Weights of a small GPT-style language model, trained from scratch on English Wikipedia: 20 layers, value embeddings.
Each number is 128 + 24 x the weight over the matrix's rms, rounded and kept within 0 to 255. Layers, rows and columns count from 0.

# layer 6 MLP up, 1024x256, rms 0.186, rows 566-670, columns 64-127
[[183 136 144 137 190 121 116 148 115 102 134 166 119 158 146 112 114 138 149 104 153 130 153 135  99 121 115 127 144 123 124 178 131 176  94 178 162 170 153  55  90 108  99 175 112  76 160 128 115 106 132 145 104 129 110 124 127 119 138 106 157  81 141 127]
 [105 131 136 134 155 144  99 149 166 112 110  95 169 128 128 153 117 128  97 128 148 161 118 120 162 134 160 137 136 137 166 158 113 157 130 133 115  94  96 113 106  94 126 148 106 140 131  98 119 114 151 123  98 133 128 137 132  99 122 123 122 149  97 136]
 [162 147 131 134 122 123  96 108 100 133 129 167 175 117 113 165 113 173 167 127 158 101  87 150 128 141 119 148 146 138 124 121 158 116 113 120 132 162 128 118 115 119 110 140 118 143 135 157 107 140 160  96  87 137 131 142 133 102 135 160  96 160 156 162]
 [161  82 139 145 158 121 131 120 164 120 178 130  96 145 115 154 121 119 140 117 141 142 148 118 127 118 139 171 137 114 118 195 123 156 170 173 126 136  91 139 116 140 123 124 161 102  87 190 119 200 122 156 176 138 141 117 151 101 125 171  97 160 140 100]
 [127 161 157 155 156  93 122 105 182 120 143 157 135  91 144 136  99  97 139  92 120 153 125 168 139 116 118 124 114 154 147 131 120 132 168  95 136 115 127 113 148 133 168 160  82 111 138 103 121 107  90 172 134 142 146 123 172 135 144 169 119 140 121 117]
 [144 154 129 133 152 132 143 100 160 120 119 119 152 124  84 116 103 115 131 141 121 145 174 107 184  75 111 141 139 113 160 136 187 132  75 136 127  96 123 129 141 139 134 174 117 113 141 106 136 162 142  99  92 135  95  98 163 176 113  90 141 166 104 104]
 [121 168 132 109 114 141 117  78 134 100 143 122 111 131 137 150 133  80 123 153 104 128 137  74 145 130 148 104 130 171 103 133 137  88 115 143 149 137 112 116 124 112  90 109 108 151  90 107 108  96 153 111  55  99 154 108 126 153 110 110 114  90 118 122]
 [160 127 128 101 132 143 104 130 106 130  98 129 114 120 158 108 125  99 120 102 143 157  89  96 100 119  84 137 145 111 111 142 128 128 159  99 167 137 146 142 141 137 152  95 124 133 158 137 122 136 178 131 122 136  97 139 122 150 147 153 105 112 112 110]
 [135 123 127 145 171 111 139 145 138 124 158 135 108 153 109 128 149  94 144 148  77 112 150  97  96 136 157 145 117 166 120 129 144 138 130 147 103 146 124 113 139 133 141 133 120 158 110 142 129 126 104 158 131 176 111 153 119 153 161 133 160 126 151 118]
 [104 158 140 113 132 122 122 113 152 128 102 104 154 107 167 143  81 121 108 133 115 142 129 108 125 136 168 114 106 144 158 108 165 142 105 137 128 149 121 155  91 123 135 147 125 118 117 132 154 114 125 118 124 136 188 124 130 175 136 112 131  74 122 137]
 [104 139 154 141 150 129 113 123  87 151 137 129  96 117 184 121 122 133 113 105 144 128 127 160 116 141 131 141 123 114 142 110 154 172 100 152 134 108 133 154 127  75 139 102 161 124 122  88 126  96 110 117 154 112 133 134 119 132  98 145  88 139 126 131]
 [128 130 181 110 127 139 109 152 118 162  95 114 108 171  68 187 124 121 128  94 121 136 136 169 138 124 129 147 109 101 109 116 133 137  98 127 154 130 165 168 114 130 108 117 101 119 136 102 165 142  94 117 132 125 169 139 143 119 105 107 147 114 110 136]
 [ 91 142 143 153 112 140  55 169 133 132 104 106 146  83 173 142 135 128 122 130 154 124 137  86 138 139  95 103 145 135 136 142 140 161 149 153 138 120 144 116 134 107 102 132  92 126 140 124 118 141 151 129  94 144 108 130 117 143  83 155 123 139 100 132]
 [155 148 144 152 191 159 157 141 135 161 155 117 130 129 115 146 145  83 149 105 169 156 116  84 107 136 159 138 157 151 142 142 149 174 116  85 138 152 156 129 134 154 134 142 163 141 162  96 155 101 174 120  96 112 116  98  93 173  98 131 156 122 126 130]
 [151 129 129 119 136 172 101 112  77 129 114 125 106  97  92 142 122 112  92 157 127 118 119 148 128 157 120 115 174 159 150 130 144 135 171 129 134 160 167 104 138 115 162 102 106 128 158 100 144 133 167 173 127 151 136 126 150 164 149 177 178 105 119 149]
 [146 202 156 105 148  94 148 120 102 135 143 128 133 154 111 173 149  75 100 124 146 152 101 117 192 132 131 128  94 114 135 113 138  80  86 104 128 112 134 146 159 134 128 131 109 161 133 131 175 103 151 106  96 125 164 132 125 142 122 102  99 146  86 116]
 [145 106 167 125 134 109 118 142 122 139 116 145 162 159 153 118 136  96 133 143 122 138 139 131 163 158 106 160 121 156 156 109 130 146 119 137 156 139 127 124 156 110 109 144 110 126 117 180 121 146 121  96 114 125 114  86 114 162 111 115  88 119 118 149]
 [107 155 173 144 121 124 135  85 140 133 133 103 162  72  94 100 146  78 121 114 120 148 118 113 189 161 105 119 137 114 104 136 124 106 167 100 149 160 124 113 132 116 128 153  94 167  81  97 110 122  49 133 131 156 139 120 150 126 130 168 127  95 145 111]
 [ 94 117 120 149 118  97 113 162 117 126 108 162 139 173  98 139 156  88  91 159 149 163 133 166 141 136  76 164 134 147 201 154  94  64 108 126 140 132 162 132 152 105 112 104 153 143 165 160 140 119 141  88 118 178 105 110 169 151 132 160 120 169 155  98]
 [135 117 133 150 128 121  98 118 129 102 141 158 103  76 126 100 138 147 120 133 107  68 138 129 113 110 126 149 144 106 106 148 115 128 114 138 146 111 136 140 166 100 140 130 132 106 108 119 151 134 125 102 128 135 145 112 115 133 148 115 116 127 140 146]
 [125 126 165 123 137 110 126 107 134 120 145 132 131 122 168 149  99 131  94 132 153 127 106 135  91 118 122 142 168 112 124 111  95 191  94 120 122 110 177 130 116 127  91 104 174 101 171 127 141 103 160 103 153 120 151 106 152 138 128 146 151 136 116 119]
 [101 148  97 185 126 163 131 150 132 118 110 109  68 144 143 123 137 136 169 130 132 123 140  65 164  83 100 134 123 144  98 100 148 107  88 137  95  99 179 125 170  87 157 125 118 150 136 145 107 119 136 113 171 102 144 105 128 150 107 123  99 120 136 164]
 [182  88 101 112 171  99 111 142 178 115 122 148 161 124  83 144 104 111 140 154  82 167 126 148 109 144 124 148 151 109 146  99 143 130  80 132 149  75 133  95 138 121 143 135 113  77 144 122 113 139 161 134 148 131 128 155 104 152 143 164 109  84 171 150]
 [169 115 131 124 146  79 138 130 144 136 101 140 121 149 169 163 144 120 144 132 164 139 104 139 157 107 121  82 151  81 123 131  93 159 135 115 144 117 159 107 136 128 127 126 151 126 155 124 116 113 118 121 118 170 139 134 162 110 121 161 124 117 137  78]
 [136  55 109  89 127  66 133  99 171 140 138 152 121 157 103 135 114 121  97 115 131 112  81 128 132 157 142 125  75 120 111  89 147 150 124 108 142 116  97 104 156 157 125 107 148  93 157 122 123 113 127  98 139 111 121 115 116 111 151 117 106 143 126 176]
 [110 123 117 123 115 143 143 124 143 205 176 133 154 122 127 137 115 167 161 129  97 124 122 129 109 132 112 160 115 132 139 139 145 165 139 153 132 128 191 151  89 189  96 147 102 158 149 104 110 133 109 163 155 132 147 147 142  89 172 160 153  92 149  93]
 [154 155 101  81 126 125  54  93 103 121 128 132 125 139 156 136 120  97 166 148  90 122 105 120  83 116 150 106  98 125 120 165 111 140 121 122 167 111 166 127 104 172 128 126 102 156 207 100 136  77 136 151 107 121 102 132 131 111 144 119 153 137 162 129]
 [115 175 155 137 136 131 131 120 124  99 161 109  79 162 178 114 152 113 100 144 108 144  98 123 155 103 127 125 115 149 101 135 109 105 103 156 134 136 141  91 134 158 174 119 114 145 107 143 109 115 124  89 100 111 154  96 113 105 129 167 107 158 139 133]
 [142 110 161 123 121 109 152 130 136 124  93 153 111 105 116  82 112 132 131 101 128 140 107 115 147  62 112 145 105 161  83 144  89 165 102 137  68 143 122 122 164 170 140 163  94 134  83 139 132 142 176 149 139 195 180 107  99 151 136  95  92 146 106 119]
 [181 161 163 167 123 112 125 126 113 156 125 156 146 152 103 125 175 160 118 107 135  87  96 157 109 161 122 149 122 154 174 142 164 104 111 129 141 152  87 205 171  83 169 169  83 123 133 102 142 133  97  78 109 131 147 127 143 142 128 160 102 160 102  63]
 [154  84 149 126 142 106 127 118 162 144 115 127 126  97  80 113  92  89 120 143  92 139 110  92 147 152 128 169 120 127 163 145 134 159  87 134 139 147 105 145 104 128 169 120 105 154 136  78 113 125  78 101 139 151 190  69 114 139 179 124 119 112 125 156]
 [159  93 156 137 148 170 144 115 131 146 143 110 112 119 113 120 137 147 126 127 137 105 137 128 102 105 138 147 158 113 119 106 129 171 172 119 146 133 147 115 134 120  76 136 124 126 102 160 124 129 133 138 155 147 116  83 119 149 143 114  85 164 121 102]
 [154 164 135 139 125 147  94 155  82 129 110 124 130 144 113  97  63 156 126 116  98 126 147  99 139 166 110 136 108 106 149 113 142 140  93 137 152 151 118 154 150 123 104 154 151 175 144 125 186 100 155 168 122 105 117 151 107  90 121 148 150 141  87 150]
 [116 187 145 128 114 142 128 164 111 114 112 141 121 133 135 117 161 114 131  99 139 148 147 119 133 144 203 101 134  95 124 106 137 151 174  91 149 134 157 109 126 113 106 136 126 114 140  88 138 142 153  96 117  99 133 117  97 177 129 168 137 167  86 160]
 [174 126 124 125 117 161 153 133 179 108 158 140 117  94 162  96 138 157 115 161 140 162 140 106 153 156 134 101 114 143 114 120 136 104 143 180 105 112 137 167 108 179 154 127 159 152 117 123 139 105 150 125 158 143 136 146 115 150  98  97 115 152 130  90]
 [124 111 176  76  96 117 121 139 159 149 120 136 127 121 103 144 135  83 135 123 121 133 143  78 164 104 184 110 158 151 135 159 139 121 142  73 149 104 127 126 140 124 144 152 131 146 106 132 130 147 138 119 167 117 104 125 126 112 122  94 125 129 129 155]
 [117 118 152  73 150 104 141 134 153 179 157 165 155 151 126 140 131  88 125 138 153 134 150 113  89 112 114 110 139 102  90 107 167 117 126 155 130 171 144 102  82 103 138 165 105 141 102 135 121 155 117 109 138  93 110 108 127  75 148 124 127 165 120  88]
 [152 127 136 143 110 146 140 151 127 159 158 185 138 112 102 122 160 128 137 137 142 100 156 172 101 166 149  88 129 111 150 123 130 106 142 181 185 133 171 144 138 138 111 134 141 142 107 177 154 104 152  91 111 101  97 136 120 131 103 128 127 133 103 150]
 [ 72 121 120 139 107 140 109 145 103  95 129 166 122 101 147 140 141 100 142 119 101 178 159 127 160 130 125  95 147  52 174 170 157 162 172 115 176 144 132 101 160 118 144 117 142 148 131 136  96 122 127 103 143 205 129 150 139 166 133 165 150 130  75 151]
 [121 124 140 139 141 159 129 137 177 156 152 106 150 115 147 140  88 112 101 154 150 132 113 128 128 148 168 132 126 163 148 129 103 166 133 168 103  91 166 115 149 145 159 118 101 126 109 105 130 127 150 125 144  69  94 129 132 133 126 130 135 134 132 126]
 [126 113 123 176 140 128 155 103 128 135 125  93 118 120 118 109 123 116 116  91 162 119 104 109 123 142  98 115 138 127 176 129 100 195 123 142 125 129 124 171 166 148 137  85 128 128 133 102 103 121 120  84  99  99 101 144 135 175 142 114  91 122  80 151]
 [182 116 157 112 139 149 134 110 106 112 170 117 171 151 109 172 113 172 121 122  76 128 106 161 139 126 145 123  89 135 109 137 101 119  98  85 115  86 128 118 154 105 119 132 131  96 173 134  91 142 146 122 120 113 124 157 143 137 133 128 110 131 120 138]
 [135 104 140 145 108 153 147 153 146  98 146 133 152  95 127 141 131 122 129 100 166 124 138 103 105 147  90 145 131 123  73 135 114 158 137  86  89 150 151 135 115  87 103 108 134 137 100 108  93 108 122 143 108  96 148 161 169 107 134 159 110 134 136  92]
 [130 133 134 161 133 168 107 119 114 167 118 130 171 141 135 162 148 140 137 151 119 115 162 123 163 146 139 133  85 112 196 116  98 146 128 143 150 148 119 111 156 136 143 133  67 115 160 140 156 110 139 156 134 110 115 171 126 120 128  88 112  97 109 137]
 [134 101 147 115 102 103 145 117 147 119 158 154 128 143 159 171 163 106 120 116 150 104 143 167 128 139 108 139 121 132 160  72 122 136 118 101 147 123 163 104 103 143 139 158 175 121 171 134  81 126 129 118  93  88 125 124 113 118 148 126 123 120 103 118]
 [121 118 128 131 139 146 112 106 104 147 113 163 108 176 126 145 145  62 140 103 154 142 126 112 121 107 134  87 140 152 166 116 146 141 138 164 144 131 134 115 157 167 140 167 119 119 126 110 135 110 120 132 122 119  98 131 121 161  96 139 154 115  99 145]
 [ 94 123 170 142 141 132 101 125 112 126 118  87 156 121 141 121  89 133 100 105 158  77 123 126 138 154 135 141 158 154 110 127 104 113 161 122 133 144 117  79 149 159 156 135 148  98 124 120 165 147 128 114  96 129 114 183 121 154  97  87 131 131 125 101]
 [168 135 102 134 148 190 145 143 144  90 123 130 144 145 130 133  87 206 163 162 105 134 121 146  94 162 118 157 125 136 165 115 128 126 104  99 128 120 133 129  98 158 165 167 132 186 160  83 132 125 114 165  97 104 129 146 110 154 114 148 141 142 121 116]
 [177 125 151 125 100 132 105 147 105 158 134 119 136 127 105 121 176 133 140 135 135 112 145 101 124 161 114 159 145 107 112 162  99  81  87 162  83 129 119 105  80  97  97 112 154  69 117 102 127 120 121 154 174 114 131  88 110 111 151 111 129  91 135 146]
 [131 116 156  87 105  83  90  85 150 184 118 170 154 119 143 135 144 133 129 159 128 128 144 116 184 109 116 121 146 125 123 140 106 126  88 103 134 119 123 126 134 172 131 118 145 149 126 177  96 136 101  96 148 115 125 148 160 149 138 163 116 152 151  90]
 [144 128 126 115 153 126 171  63 140 120  92 158 136 181 139 162 103 134  99 174 190 108  96 116 104 129 138 140 167 138 147 134 135  84 129 142 160 122 143 112 128 157 124 122 136 148 140 118 144 127 137 162  80 119 114 155 105 111 120 128 127 128 157 123]
 [146 117 132 145 150 136 122 118 104 134 118 192 187 134 116 113  91  90 142 128 140 147 117 179 130 122 123 124 120 122 158 147 135 122 153 146 149 103 156 146 113 130 112 144 144 132 116 170 144 105 110 121 137  86  92 105 167 105 129 135 126 132 115 140]
 [145 121 123 142 145 104 106 113  81 122  93 147 134 152 152 144 122  94 109 118 135 125 131 140  90 130 110  74 157 189 144 160 144 124 154 148 125 127 135 136 116 110 126 142 125 144 139 108 118 134 160 109 153 151 112 117 133 115 104 116 113 135 130  89]
 [140 147 130 100 132 125 121 128 122 164 117 135 194 176  73 120 148 131 105  93 127 125  66 130 109 125 102 106 132 113 131  78  69 113 121 113 126 109 144 136  98 131 108 125 103 146 155 162 135 121 140 167 123 113 121  80 134 124 136 145 128 136 113 137]
 [ 94 156 131 118 143 150 154 105 118 131 121 146  75 142 105 141 132 107 105 115 132 110 156 117 162  89 124 137 109 178 151 136 117 148 131  87 114 158 146 100 132 109 125 137 130 114 151 101 105 127 117 119  83 143 110 129 138  81  93  84 107 115 124 126]
 [160 129 136 161 138  98  98 116  87 138 135 179 111 134 136 116 125 133  83 110 169 114 103 140 128 101 117 162 124  99 108 149 167 118 149 108 112  85  67 150 127 133 126 177 107 148 120 117 159 137 156  91  90 136 101 160 130 157 125  97 104 144 133 117]
 [144 103 144 134 183 152 113 104 179 146 111 137 106 130 128  98 152 112 150 100 133  92 119 122  74 148 105 123 117 126 129 133 148 164 147 135  96 125  94 139 159 100 109 122 123 122 146 116 144 157 166  93 129 121 122 112 148 166 111 162  90 179 117 121]
 [105 152 149 140 118 121 138 116 114 118 151  93 108 153 135 113 123 141  85 137 134 174 104 139 139 117 134 126 126  97 170 121 126 130 113 151 158  83 111 151 121  88  89 118 122  97 118 121 171 102 137 119 122 147 139 146 136 139 106 110 114 134  82 115]
 [149 154 180 152 147 140 178  95 100 137 160 174 129 129 136 117 141 111 148 103  77 140 133 133 106 117  86  88 147 118 158 156 159 157 145 145 138 151 101 128 144 110 146 162 169 175 106  69 154 154 135 132 136 140 140 155 168 107 172 148 102 136 103 137]
 [154 131 149 127 150 149  80 145 110 126 134 131 106 149 153 182 126 101 131 133 139 108 119  86  96 108 190  87 161 159 139 127 136  89 119 142 178 127 146 124 106  87 133 149 132 119 165  82 167 133 139 155 150 135 156 137  82 113 127 128  94 105 146 121]
 [119 113 148 121 127 150 115 110 157 136 170 165 125 151 117 151 131 124 242 131 132 135 149  60 139 140 152 139 107 144 117 133 133 145 138 128 123 122 106 136 112 144 102 123 110 124 142 135 155 103 172 114 146 135  90 130 126 133 145 146 149 126 154 150]
 [185 117 123 135 129 157 142  75 122 127  99 125 155 143 116 115 124  95 183 131 109 135  94 149 148 100 148 144 133 122 125 139 147  89 138  98 137 157 112 104 114 128 114 164 162  89 154 146 133 101 165 158 112 149 114 130 138 155 128 105 115 127 145 141]
 [171 142 156 122 158  65 144 128 109 104 165 106 132 152 120 163 113 109 132 123 151 137 151 110 129 112 148 169 148 120 131 103 138 123 130 173 148 106 121 105 173 179 125 130 174 131  60  70 130 114 134 122 135 117  81 135 110 121 106 122 108 150 136 126]
 [135 184 145 148  97 113 100 113 143 121  91 114  94 112 124 125 104 136 120 106 127 112 136 154 147 111  94 106 135 137 127 113 143 114 185 164 152 121 163 128 155 127 106 139 128 122 142 169 168 142 150 106 167 111 134 128 134 115 177 153  78 126 110 136]
 [179 185 135 118 125 158 140  94  93 116 115 162 112 125 116 117 126  74 142 159 153 119 115 132  92 123 154 155 132  83  85 133 102 123 148  87 109 107 183  69 130 120 129 144 116 112 141  96  94 119 155 129 113  93  88 137 129 103 121  96 121 137 135 144]
 [130 100 117 146 162 140  84 116  99 107  80 140 122  89 137 117 148 125 119 110 120  94 158 105 155 108 120 110 127 111 126 138 175 112 107 116 134 141 120 118 133 118 130 170 124 174 154 148 152 148 122 118 135 132 114 167 124 114 143 142 127 111 171  45]
 [115 133 101  98 166 136 128 166 156 142 120 118 127 149 116 117  49 137 124 152 108 170 118 146 136 136 108 129  87 130 140 133 172 116 118 131 124 115 152 122 156  83 152  94 169 125 134 138 163  66 140 109 104 122 136  82 122 118 136 128 135 168  60 116]
 [ 94 126 109 133 115 130 118 124 122 117 143 145 126 124 142 136 129 133 147 191 144 121  84  94 141 137 139 120  92 151 133 100 108 116  88 135 132 134 149  95 138 133 154 110 174 106 128 118 122  84 127 121 147 140 133 151 114 144 101 122  97 152 136 124]
 [173  98 109 123  89 127 140  84 101 178 161 126 140 125 114 131 128  94 106 112  96 110 148 134 131 146 120 126 111 134 121  70 130  71 131  84 106 163 143 118 144 137 119 134 150 101  95  87 129 153 114 148 119 165 107 135  62 147 160 121 137 104 131 125]
 [103 143 125 149 148 101  91 123  88 165 123 138 177 112 150 156 124  72 156 143  77 128 131 105 127 126  90 136  94 122  79 146 123 113  82 141 139 110 107 141 133 228 135 163 133 110 155 150 137 124 135 144 167 130 105 115 136 104 124 164  88 105 154 124]
 [138 159 109 119 115 162 123 153 132 111 129 124 104  76  79 166 111 129 172 117 115  80 131 143 124  98  93 157 157 148 107 128 139 133 135 137 122 125 142 110 113 143  84 132 110 148 132  94 171 117 100  76 170 169 161 102  97 147 150 134 113  90 105 128]
 [151 148 148 113 126 151 112 147 114 177 116 166 133 115 137 151 133 155  87 137 115 141 127 105  77 162 156 127 131 113 128 106 142 147 187 104 151 107 127 118 115 119  94  64 165 128 179 106 145 145 105 155 152 131 124 144 109 127 104 138 124 112 106 160]
 [ 64 117 144 150 154 138  72 115 145 128 108 133  94 145 123 122 145  86 143 145 124 126 173  87 126 145  87 103 141 157 103  94 132 110 121  98 136 122 113 125 143 108  73 125 130 118 171 172 128 109 128 123  89 127 110 132 174 112 140 111 125 103 128 115]
 [138 144 136 161 135 138 113 137 136 135 172 135 124  91 141 138 101 134 142 135 132 131 163 102 179 132 154 126  67 109 146 156 143 101 137 166 126 155 109  95 101 108 137 139 116 125 131 108 140 125 139 132 118 136 110 119 104 145 168  87 187 138 118 167]
 [135 110 153 132 141 159 121 116 109 140 137 171 122 123 114 156 141 119 170 133 107  95 136 125 171 104 124 153 136 126  88 112 123 159 135 111 122 127 184 161 144 107 119 108 120 153 114 150 154 131 141 161 107 111 137  90 146 171 157 125 109 133 152 178]
 [103 144 140 116 133 151 109 128 132  97 145 136 111 131  99 100 157 118  96  96  88 132  86 122  94 142 101  85 133 121 134 153 185 116 172 134 138 110 143 116 187  88 119 168  99 110 161 121 157 138 164 129 171 175 108 125 120 129 142 101 167 174 130 147]
 [153  97 161 161 143  80 112 149 130 113 140 141 161 132 148 133 107 143 147 135 115 126 110 139 100 171 139 110 119 139 147  99 142 135 133 125 118 110  99 106 133 127  83 138  93 137 159 115 100 120 125 150 159 131 167 116 121 160 125 140 124 108 145 145]
 [154 150 103 174 135 103 131 155 119 112 126 138 124 127 128 130 114 123 141 135 108 137 128 144 153 105 128 143 178 140 159  97 114 142 139 104 120 113 124 128 139 103 129 161 124 129 110 129 162 134 119 126 126 120 146 187 124 154 121 106 147 133 140 163]
 [134 138 146 137 141  90 130 111  83 131 145 108  97 122 103 108 113 162 104 110 139  98 101 144 156 118  78 109 123 140  87 154 106 128 149 152 134  87  99 105 120 121 114 133 156 146  95 152 133 107 116 126 104 140 170 139 136  97 107 132  87 104 122 149]
 [ 95 132 106 108 121 105 117 124  90  86 121 116 133 139 122 160  93 126 143 120 119 128 112 147 128 103 161 130 140 106 120 105 117 122 180 124 106 161 145 142 132 128 118 147 119  94 129 128 148  95 119 149  93 139 142 128 121 136 121 199 132 145 120 138]
 [128  92 114 132 133 135  90 108 118 115 129  94 145 113 103 115 110 105 117 160 113 117 106 110 110 105 155 157 128 112  76 143 132 100 189 141 100 118  80 137 131 118 136 156 131  92 120 150  98 135  88 151 160 125  97 121 100 133 122 132 155 149 104 124]
 [141 116 179 116  99  95 112 134 128 142 139 118  80 101  96 110 137 122 141 125 112 104 137 131 142 109 152 100 166 115 126 149 115  80 104 100 127 127 134 139 109 113 120 125 117 129 113  95 146 105 124  91 125 150 109 133 163 140  99  87 126 108 172  94]
 [126 155 108 110 174 132 133 146 181  99 138 147 111 152 135 141 108 142 136 127  87  65 128  98 101 129 116 153 101  85 165 136 106 113 115 128 152 125 118  96 124 120 121  86 147  80 106 155  58  97 144 151 113 127 119 130 125  89 109 127 135 137 129 128]
 [169 134  75 101 147  96 131 134 167 137 163 162 115 147 130 121 123 105 101 136 107 147 117 172 129 155 111  52 142 142 100 144 115 154 156 157 130 143 128 119  74 164 113 146 142 146 111 128 158 122 143 143 142 186 123  99 131 101 144 114 159 104 124 118]
 [149 150 136  93 103  97 150 114 101 147 171 136 139  82 122 159  99 129 138 123 123  86 119 131 136 149 135 137 146 133 127  66 143 180 140  97 127 147 130 153 179 155  91 102 100 133 119 144 139 140 123  97 183 106 119 136 139 118  89 107  94 158 161 117]
 [113 142 137 131 112  98 107 125 148 112  97 113 116 165 135 140 124 110 127  96 133 128 124  96 142 179 140 117 138 133 102  95 135 106 122  78 153 107 168 102 182 159 130  95 116 122 111 164 169 148 127 137 119 122 110 142 115 202 117  97 170  97  72 133]
 [139 125 136 137 138 114 119 146  98 124 112 128 146 113 127 143 147 123 157 162 157 131 120 140 125  89 113  99 121 134 177 104 144 110 112 113 112 110 129 194 132 136 114 159 116 137 102 160 162 136 111 141 156 109  94 104 155 105 111 108 144 154  96 117]
 [113 146 132  94 139 123 150 116 144 139 170  73 108 128 125 151 168  73 153 122 117 160 109 133  92 102 136 125  84  95 133 102  90 100 102 121 130 136 123 106 123  98 150 145 192 124 168  92 144 157 134 108 144 121 122 113 148 135 122 127 114 171 112 136]
 [146 162 159 114 116 104  94 125 166 119 133 158 151 109 145 118 176 108 142 135 118 124 140 165 129 141 106 143 126 132 161 124 151 173 143 109 129 127  99 121 142 175 117 128 108  76 127 106 113  91 152 133 127 118 127 151 113  86 158 147  93 116 150 138]
 [169  95 176 173 148 162 131  83 126 103 122 172 121 154 151 128 111 155 115 165 138 166 171 123 133  91 120 126 107 112 101 144 109 107 148 129 127 187 103 119 149 155 136 177  96 105 120 138 156 118 154 104 112 102 128 108 143 119 157 124  97 110 123  94]
 [108 158 104 126 133 176 102 125 127  97 140 110 136 120 113 104 110 146 117 145  89 136 132 129 117 147 117 153 108 156 158 135 137 117 136 158 148 137 110 112 131 121 116 154 153 169 143 119 156 133 135 120  98 164  88 137 135 121 161 122 113  84  82 155]
 [121 108 169 154 142 191 149 128 133 127 114 108 140 155 134 123 105 178 209 139 143 112  93 140 124 136 102  56 122 143 126 135 109 111 182 133  88 155 170 131  80 117 112 141 160 143 135 103 114 136 154 113 115 131 115 102 130 122 122 159 147  89  87 161]
 [146 133 163 161 128 112 124 174  79 118 164 108 174 133 111 118 141 165 189 128 145 118 121 129 119 107 161 134  97 131 148 134 153 179 121 135  85 159 152 112 131 118 137 107 108 149 129 131  92  99 107  81 124 110 133 123 148 122  89 127 146  79 171 128]
 [137 121 139 110 138 126 139 166 113 118 136 158 127 137 125 120 133 108 114 164 119 141 131 158 128 130 100 128 168 115 109 113 177 137 128 144 130 109 127  88 124 117 127 126  91 106 137 120 126  83 139 153 168 105 159 114 130 113 156 155 135 162 103 131]
 [162 153 164 131 123 154 102 176 125 140 114 169 133  95 166 116 148 123 142  93 133 110 140 124 157 113 131 143  98 133 151 138 141 134 147 131  91 138 139 119 143 149  99 145 155 171 144 138 141 135 170 154  99 122 105  93 141 135 126  98 104 165 143 141]
 [162 135 144 122 116 115 132 135 108 118 136  95 147 130 137 137 157 163 124 143  98 117 175 136 134 108  79 151 117 141 108 111 113 128 136 101  76 154 124 107 155  94 150 101 180 137 107  95 120 108 133  79  99 210 174 149 109 116 107 125 119 110 119 112]
 [136 130 125 137 146 175 140 136 125 135 146 149 147  90 122  92 106 119 122 158 142 125 154  90 115 158 116 101 143  98 173 121 132 102 166 116 100  86 124 128 143 131 145 154 143 161 125 126 124 146 141 123  94 117  96 152 130 129 148 109 143 149 134 146]
 [132 168 120  74 152 101 133 124 172 143 111 148 121 181 101 110 111 126 128 146 140 182 122 158 134 147 137 124 156 120 133  96 105 132 118 138 167 159 124 145 122 136  86  89 101 128 116 129  75 101  88 143 144 142 159 134 108 108 160 135 140 133 168 104]
 [ 93 147 143 128 101  95  70 135 146 115 142 135 131 158 136 155 148  91 153 101  92 119 115 131 148  98 148  93 113  81 172 128 125  92 173 106 110 151 156 172  89 138  67 122  98 139 151 167 164 175 138 168  94 109  97  70 114 162 122  81 192 138 108 123]
 [159 108 155  91 112 152 125 135 120  99 145 121 102 123  98 140  94 131 155 158  75 127 156 105 145 185 128 124 121 113 129 107 115 111 108  94 105 138 108 114 137 173 131 122 149 149 140 126 114 162 142 120  96 139  60 140 129  81 126 115 125 121 157  95]
 [136 119 138 143 110 147 115  91 135 192  68 134 104 131 137 142 145 134 108 154 142 124  90 165 121 124 113  94  73  87 132 147 147 142  98 136 135 103 115 150 107 172 125  81 155 125  76  71 124 104 135 100 114 139 108 136 112 159 140 175  65 136 133 110]
 [ 91  96 142 123 110 129 109 122 148 164 106 102 139  83 123 134 132 146 122 103  99 164 110 140 137 159 112 129 137 111 136 121 126 104 119 152 157 111 103 136  93 138 121 121 132 140 162 116  99 105 136 132  83  76 153 104 146 168 124 123 153 139 139 135]
 [127 124 154 102 131 160 182 110 135 143 118 153 110 116 165 131 115  88  98 137 128 169 118  83  92 141 130 129 130 142 110 141 108 119 139 126 175 160 123 140 110 145 121 142 141 130 153 168 121 165 153 130 123 137 115 114 129 146 150 137 126 113  89 109]
 [119 148 138  88 125 113 103 136 129 122 146 128 169  83 119 130 189 106 105 131 135 121  95 173 118 156 146  97 167 148  97 130 110 164 114 136 120 126 139 128 143 127 127 115 102 126 112 167 147  88 155 110 123  96 135  99 117 122 109 138 134 118 148 160]
 [143  66  80 153 138 111 133  97 132 133 110 164  94 148 109 120 153 140 147 110 136 189  95 137 135 108 109 140 130  88 126 150 112  66 137 169 140 118 134 119 162 135 152 116  90 104 152 137 167 133 136 144 167 111 125 115 139 158 134 115 117 127 142 168]]